config.toml
bias = "none"
init_std_qkv = 0.038
beta1 = 0.95
grad_clip = 0.5
warmup_steps = 213
decay_shape = "linear"
seq_len = 512
Each number is 500 + 25 x the weight over its row's rms, rounded and kept within 0 to 999. Layers, rows and columns count from 0. Numbers have three digits each. The size before them is the row's rms in percent of the matrix's.

# layer 13 MLP down (transposed), 640x160, rms 0.122, rows 253-266, columns 0-159
104:482462518533538488475469528533549507481481515495455514528528497505500487507422517488486479471541483525481502527490445510506497495516456510504469431489488502511459510469514490531507536509501516504523523493529466507509531504500502504524501551494515491481480484459511511487475481493505517561484506487447524493514546534509422538476515490479483500470525497465495496475494502523519470477499479492480510478512494484465504543493524490441466521498470481518459474505505486480499472499509483
113:482523514476513525474498505533478544511506509505495525467446490570498476521509493554511488480524493499462477534490479504459463509448539521500474486513531493462500532509486448461491481524553501500554490499527509502477467530507507490538511571484474471482518523505490478492514493520517475446483519516545536491533493480486481527518510523468495518508540483489469511526531510507494498472497488531501490481471464517505473520490477476508482502536511545516461482511479462520500461505532512
100:444480518452488515500488540489506534458495480490489516555485516489541482494469521502475525496513504528487497484490491541466486499531478477498503476468480495471477535488503504536494494472475527470511476463451476489514548505519491453502489566525471506499486482520494497544528548532490511524483501505517557481518521479519534521464526527494504468484459469473498505494536485487527489515475466542499477511534524487482460523495544480520516500499529488537491464479506524501458503491512561
102:502504534516486477470544539507517542484527490460522513479517473484505508493531513522506467524545481468460512513548509494503487499520458456557530539488494521551522489522487505485506510443502502517438505512491501479463460497508483522482493460498451548468498482461496518534516492502479514520480478525491482502532488486498487486471479490512464493452481511517488486471493504543511493516507488516497530480517510499508523509457448469513510485507494517508491529529525464405488481501522495
099:467491494498491509491524520496486561511521508498497493486459475533504508495475484509477495541448509475468511543476508483543501485511522478475514455465502518508512511485470498501485481526521510495513501522515489538491546483530496537533504572466462521460476480494478465496539532528491498518489493497506483488502498493512550504510516516505503495470475474556520501567540508535495504533532514490490470574534525471478474519486508501461502485510536505490484511505464467517498493450439512
100:510488469479483537479531476509473482537512502465546514524522533482509469483548516520563489510497485548521487477463488462547509466536481538503507520477517487490450506512489521485491452520476542465501485485467516493501502537492500518504546438518530490547485518506494501499510505498474498458466465471481527497511505505528565458475535520465478507500514498472483502470494494520506440496501531508477505488492551488484453500532478515505461508497517468500514511474496511520503530534499503
101:538521482532478464490501498515492470513519457484520459515467505511494463476530519504483511551489506538521485532520516521494474489513501485511465486493481540529513516512482476542530524499522494499498515527472503535468496485476517491543463412460519486493480506444483488487487514507496505501503534500491461552460530522459485511524477521438501491469506495504515472491488471529470451543502504501471502495541519506487517525465504516508491524533537485525544498502503510461489487567494501
099:455500505499506480508490536491500503497460483482485462525512503521531518516491466440506532513469504468548517478541503497491523503488530500505494458477482480515465526496506481507522504539482506525464516473515511522522528482516543483550534465503486495513520495543472494488501497464535490528521519520443467475471491532482518548534466503515534490476481490504531506477524471467516539554499497484468535496443490490479501527486536522513508542522471462536504534505491521486468457467464516
095:515454486459482466495493513487483527531481504514537526519459506468481500523462508470489494464457503475485473510521510506491464483531502488504543471497467501481521497493504456510532512502491527506474548491509524511504504457463476528500499386499508495499482517465520557514495476517508543500491482512534505487461547503474502494544502494472544518476510502493518518486509490489531478514521503448493507503485516519539522510529555494541462493511472495504450496512526497540500471477505482
102:494517546539490470527485483523521507494519505497501525492527492518505518519540508555526499485423501537474537491508493499479465475526517517493482542489543476495491471494475510453484453490521524495502509493541505480500481504515525471525555484509522542506493513493535506499526558485512540505486511508483506483484513536506528483539483546505463544527483482485466482519508512487500481459548503483495513532509478524517500479472482443486510563514528494506547503515484510443527490505497540
093:466492512484483498539506547430503501508510491515471485442505502473502469508479505473499453487511518505528514483464514499543487538525510469501497494500498478503476483476503468515505469521493511463473527503510552457510541495507542476517544541502550525504510490491514481505520520524496472495462479516502507515527530493495461481516498512476481487465510533529483524500512447482513459473478529499475528464511522532483488561526499556474518497466493485485472517526474478457474522435486497
096:487508501500427488506478486533510529494502490489490518484503552519509468490491531466511483496477526428483471490505512500501485435504518496476482517515553541452509509501468507483481517514521512460507493474480514525524498514534498494489484452512527511493524502470499479514523486483537511522534512465463489521537470489504471518506511496538534481499519477478536530503486488489474517485553526458487478539504528495489458476477511493543516507539471490461528539551514470539483466495448509
083:479509495469501504529519506524463547505480494521464511446486501478482428491553474448507470495506514472496546499514494504515516535501554505478485492521512494536490527523473479518472495506509518501482537534446485502522514501459495490499501466556474502516501469506508503482492510499509475502500478518476503522523497516532528535492481513527523500527537505502508491512550460483478509492482497507475513507549552485505503494508476452523532500460506546447485474434526487462500482502491556
100:544494478508519526535486516533480515539460502537457503496488535497468520451466513462458477518518491540498507474551500546492502487508483491523487518500522457483500488486470500509491506566501496525509526483499497517489502526537524498504491420510524489502516538478476523488543557480509462532498535474491474501499476518531508528509504480529521507501482503574520455538495481485500501472515481506494508474533512516515515474515522507491526517497499474470487433493488499466529458505515514
# layer 13 MLP gate, 640x160, rms 0.161, rows 254-267, columns 0-159
103:475495469519455483513510498491507528488518485535491438462522506465524507520501518504487477531487502499477518493486501468496518559485476489535534523506525448523482537482494462535499500484482490493508520493533508502521491449504471524462537469546451516499501456504443556506544464514498483509508527523459453500467519500484465492496479495476485497476501485499456482485456479484503485474495470517518530501514506517490520482506495527472520515494473464550493528554497479483520454486529462
103:515486532525524530472537488526511503543495538511476507498537493507532492467519548502527474495476506548454476475495509504506496518545493473458481513513519474532500547489521531510540495456483440486510542469511488486502476491497495541472517480498501480489457533508502533432510464511468475454492501494531461458479527482529493483523484482533481524520506525518517482563496523466525515458532506473505501464498477473526556499516508530500473495490470495506497485489489464484497503508522495
100:499536500495489477487515518469486502506511511546508475498518515483517519541501529545459496442515513491470520506540512485521507503502483482550497493437543487521525476526509516502445495481479488497477511535503511503497472520524508485499479461517477526472504462508449481538470498505498529518518496515515470547551474493543476532483476500498477506446507489477477505546461499513490451506472511492490534465523505541462502494451493502497476526506496549465476554489501462485511468538515509
100:529472504546520515492487477557544466576507568502486522477512487524537467533493475532515492524488510505489461496482505517483500470507536486515517487484508470520531491463498480526468472485515482474484525485522519472473534524549505525512518478441468505469485472475452525509507481503476486472480472505501494515497440528498533496463515487522518493486529497511505488559525507525495501480527468530484460566513484512493503509480471486486506489524483548503474474512484481473494492495487491
097:511502508507502436541491484519546516497489479491516512486512496464489492501530513502503472474483495525502535523509471506528490519508483528469515517500500475499535494541527441521511520497515518559510479556500488487502473501545503433443504482475481476494479447546481500547502464491497472524460478481521503496478479528508519550504507532501518498464504453493514509569468460461497496463512493451519505482501523487513472473511486495501525498473504508478486446493530474471489500534494506
110:515501495507532519552476540539521506479482534491499514504532496538548532505479495481491462459501462519499487500552487509503531508427533498445507513496513493461504465472500489492510494508431500513487503498499504470544517509503502481498514479502518472513530518506435487507552491522506489465485461514479502456483472477503533512532508471531469534525475537502482509504509497540492536477527501451527555525489461472502483499456508531510510471498511495513497497499507474495480557477499506
103:531471523462492514519484490506536508489505512470486472503500509533476515495467509469462460489520519495464501515509544493524478486511512487493530488500454490518449507511469453499501516516535523476503522471550493520510524445491503593495487471484544513514513487494479476497478507535462519502496531473515460493527472488510500485502456528515479485460534479493486518516479505499529496532476456527516503529529487515489488481478472519466519477500461447492461533518509484465523496466535557
100:576458525518491499506490512561507475508491542539528539516479514525479563471539465490450509501456524481477495503544516487478500489536539483496482488496482499511519528525524478477515511488514491479500481469498484513508527505534520492476510486520506495437477526506460512498512510484507492506510509507499463460509494487504506506476498510452554508495497483494476493502524447564490501486502472485501544505524466496466486494522531500508503431516475519494472455512499533505517555528505520
099:508472495468508519504514521486523518505504497528495510504471504460488462517464472507493491498490498424512469494547507473528498503535505488476489464509483541531512527488478536524472574501525487514550478450481538533504518502526536534509483494484510479512521493490494480472498479448487499468512514526494509508515496477499448506491493439490522492465522489513477494476509542535492501509482510518501527516484547467462508504516459520509455456487484496543496470497553444502467483525517462
090:500529523451505505565489537458520520470470482508494492464529468482523441504507550519457491473498498452509491498472515506507540495513517478524490494470505524499526505501513466510505545508497508521503524498508532460502525501530514510474535491462521527541509489503492492508520494497510483505541476462533544522532523542483469477511530493505464479483526499545523472478481450498528490486475517524493492487557520506498525552492488523482511486480488517503531492556471488422483507506479506
092:509520500489529514525493485485524489510511512486470507502509460469482524526531456535508523518497471527541495481486524479460488529554521502536509512509446473542495542534509491487496474490489515512533526543558497501533471513480514457522532504486499514514515507512477507509479496481482460489457487500509483499443542497520572503513470517503435498474479496493476441496471448502488483484479501524500544500493473490511477514527513509489471508503531504519475494467515476526537556539525497
089:492495509451488472508520491534478517526489482522479523478507516481463442510585473508512511480497483487475540513523503456495521498484570511511489479467495490476508502519546481490454510449553501480498514512466500467541484481492492444482519472511532412509536467452482532508500526516502497540531497475484520515533517509514480540508513522496524497508511517505512489509508482525508501497483499495448530461496512530528479524486495500528485520472498533477496501473498481480493466488512518
097:512538530520526470497505470540521520470537524503519491483521513502494532521497518511504510486471471444488499532485514486509498504465548532533559479514497511477548505484491430514529530497494502483466504512523510486505510496479504537542490497528505485495518495488487539508522506520472480454532543527470475484487504526469487483518504471453526494488513488501460528528552512480455470545444506512525484527507512497499457494474451534517483477488513523528477526481517477513514543550497527
097:483493476551529528553522507520539484516446501528487459494546524518522502536509500497517467504503468471484471479484448485519523471487515518473505534492508494499505472505509493488507531516494579486479512504507523475525478534527481450504573470509531539524525488541470502471505491510508520523493496543497504488434510510517525551545494527525507519513512483452503502542526495471481501489515482527505501496476487487464464447485498501515469451513495510501521498529512504504503502517526485
# layer 13 MLP up, 640x160, rms 0.162, rows 254-266, columns 0-159
123:498524499495503506424561513529525516506456466452529538499470520520539494500493509562500498496485515510487559513467472504479512506508491523555481501464531465497494470478476473419477496506524495502517489494506538483526512506498512488537482490486483500506500468506492538491474472517508553483496502552518505520518494502501491520502496538476507510490493487454481491492474494538453506455481504493509483527522523464495444510525509476523491527542489513523492529497484504493491472534519446
100:486501468526495484462528485465472490534529556494493442513502487511502494470519502485531480499458514462496533500464466514486464500507485551488495503522551525540519450496495480504512518487479506481509506513560481483506492481494523508495525498549493471493531510501535463447476473460497491510535522502478448514523492511518447476487447476524468518474470502495537505500480486495529531479529525490466497547496504516499509515472493495518500436506532562506534482493504495515502474521518481
096:511501508506489489537541544519489485519518476507473488484524448494509524505527489526463514514505481480493528518463477511506527482502489517505462519511531525527548461443532489497495536490494515527514502500519541524492529526514529483516485518472509512494559472515513501500494529530489512450507486474549476473481509521457497544493487526457526482520484542507483476545530466483476453502466485491505461503478548512455551494475508497526535488519526491488473477489508476505470492512434463
097:526494491490529463500509491479521512494477527511480490494499478463497517520481530519474469482509480478474527536499536490472473530488473501546514507479454481527490492461460466502517502509517495483523474513470535460495469530505538548524528493492534502491469505497525502516526464512514493509497500493501509505490533480496488508535497521477464476471502537494461537542469478502530529584461499458479510494511566559476538482523504527497526553490531471483459508510500468518486488489496545
104:480465484421524529499504469502455533500560506525488502527490460444508520505521536507528471528517449514522508465491485538499480550469496526471506479477494509482430520520470503508509531486506522486460540466473484514532512515469523523483489506493533536485539518531511484528525518507491508507483490500484522478458519512477491489455530523452507498525547491484484509453502510485526521520489517519449501499510478511497490510509488497524506514510533490470487449511478493520501528458486518
102:488477470490536484514499550528469519493497554488459517519515540500527459478514490512555523532502507473507518473513475478502548489507442484460464476512501418493511463465543515513520512524521527514506498495512474521520497480525500483489507496451477482520469508489510473495544508530513516519500485512515511486493489446492487501511528490481515514541458501509506515465521536497481507511482480504521505487523468512490517489527504522506515468522484515520553428512437498527474516461530491
097:490522492513509497531476444500502518471527495490484473465455517518509477527479534525469502500510484496537557520494497482473519526507497526513512550513461478516515525535515467496493490510458522518508497553508462516463492482478410516475475505484538501511449484477463493522499509489486505488503543527465447496469455497487466525512466467477512517512492572493464497489508493478508508522500515514505526505495516483486508509494529504469527494528524526507534498517476507507530548549537506
099:472519530457504537527503503496481530465540524430475469481484480527522497474506517495524507500512490491477509455486495508538524522455482490454512564510526499536470494460501497493519486466479439522504518526508523552491505565478501489529524521500491513492517497490463418526487501514461466495507535473516501518478516508534467465489506482539492461520498508483515483495505516482556494515493471474480463524505511482507538518499512470496527497485510505491522517497470505532504533500459507
096:486537478534470526416475514485480507520475524501508454542521492542520497494508468506512554514534517476490498517532476545521521451421485459523500478542479454488472494541524463513484493474515503496505506507521520496472531492537503465519524531516473491476498526480508479522498472484487521522508484477444536505491496548489525532471500495505542483507514487464500481518496505468520506521505520494502470461481492497479487465514493517528490447522535510490500479467514461484521506494492496
090:532485491505507520488520503479535524482484470521508523523520486495476478498499506482485487492483503512450476514478478510543504490503471449546473496509495507516544501484525456515513501510554509578507491482519485480484493441505463515495459491467525508523492508539527511530482486439509495450462498538508459486503459470465511516476508522498492508514485481462427501513498466556516511472511488484511515524494474473458519504491485498537539474498478488503488499464560543492501514485507524
092:516501503504490487530472534516476527477560525532513442540528481513481484492520488490502500491476517513506505491517500539525486508500488503510509510473471435526489509485492531491483530504509490471504483556470512553490534521511504464527492512510459536566415510513506507489510519508512481461527520508489480482482493514507501509529497473505496567545472503487460493495495509462502481481474534511492515523503503546523548486520509484517522536443513524494483423491515516499516492493486494
092:510531519554539517503519493443485500463467475496497517503478494483514531501408489507507507529515515511489495469459508497476527452499479487543470506510505441517473468466478495488505476543505462490523461481542481544531529499500507485493483506476485510504466489545530445508510466470459538510488471443506488517498459502433523477484484534516460490478501500483478501511477513493505488512501492504493469533468512499478499473468485490513493504514485476513541501470522523479487499521485505
096:534480520521509469468519478506499508452504531557533513517509508479513516474469512449525520532458515496500478528480456505481542500533486507527514492509502487502485512502523509493523523535518541503533508499519453481502483473510506503472477491458531524531485549503512497478466517518485489476470464532504518518488486490507485493551559514500502502522495531490504465584535496492485463492493474489530478508440516509482454444525534517512486469442516488523515478526480519514486504507492478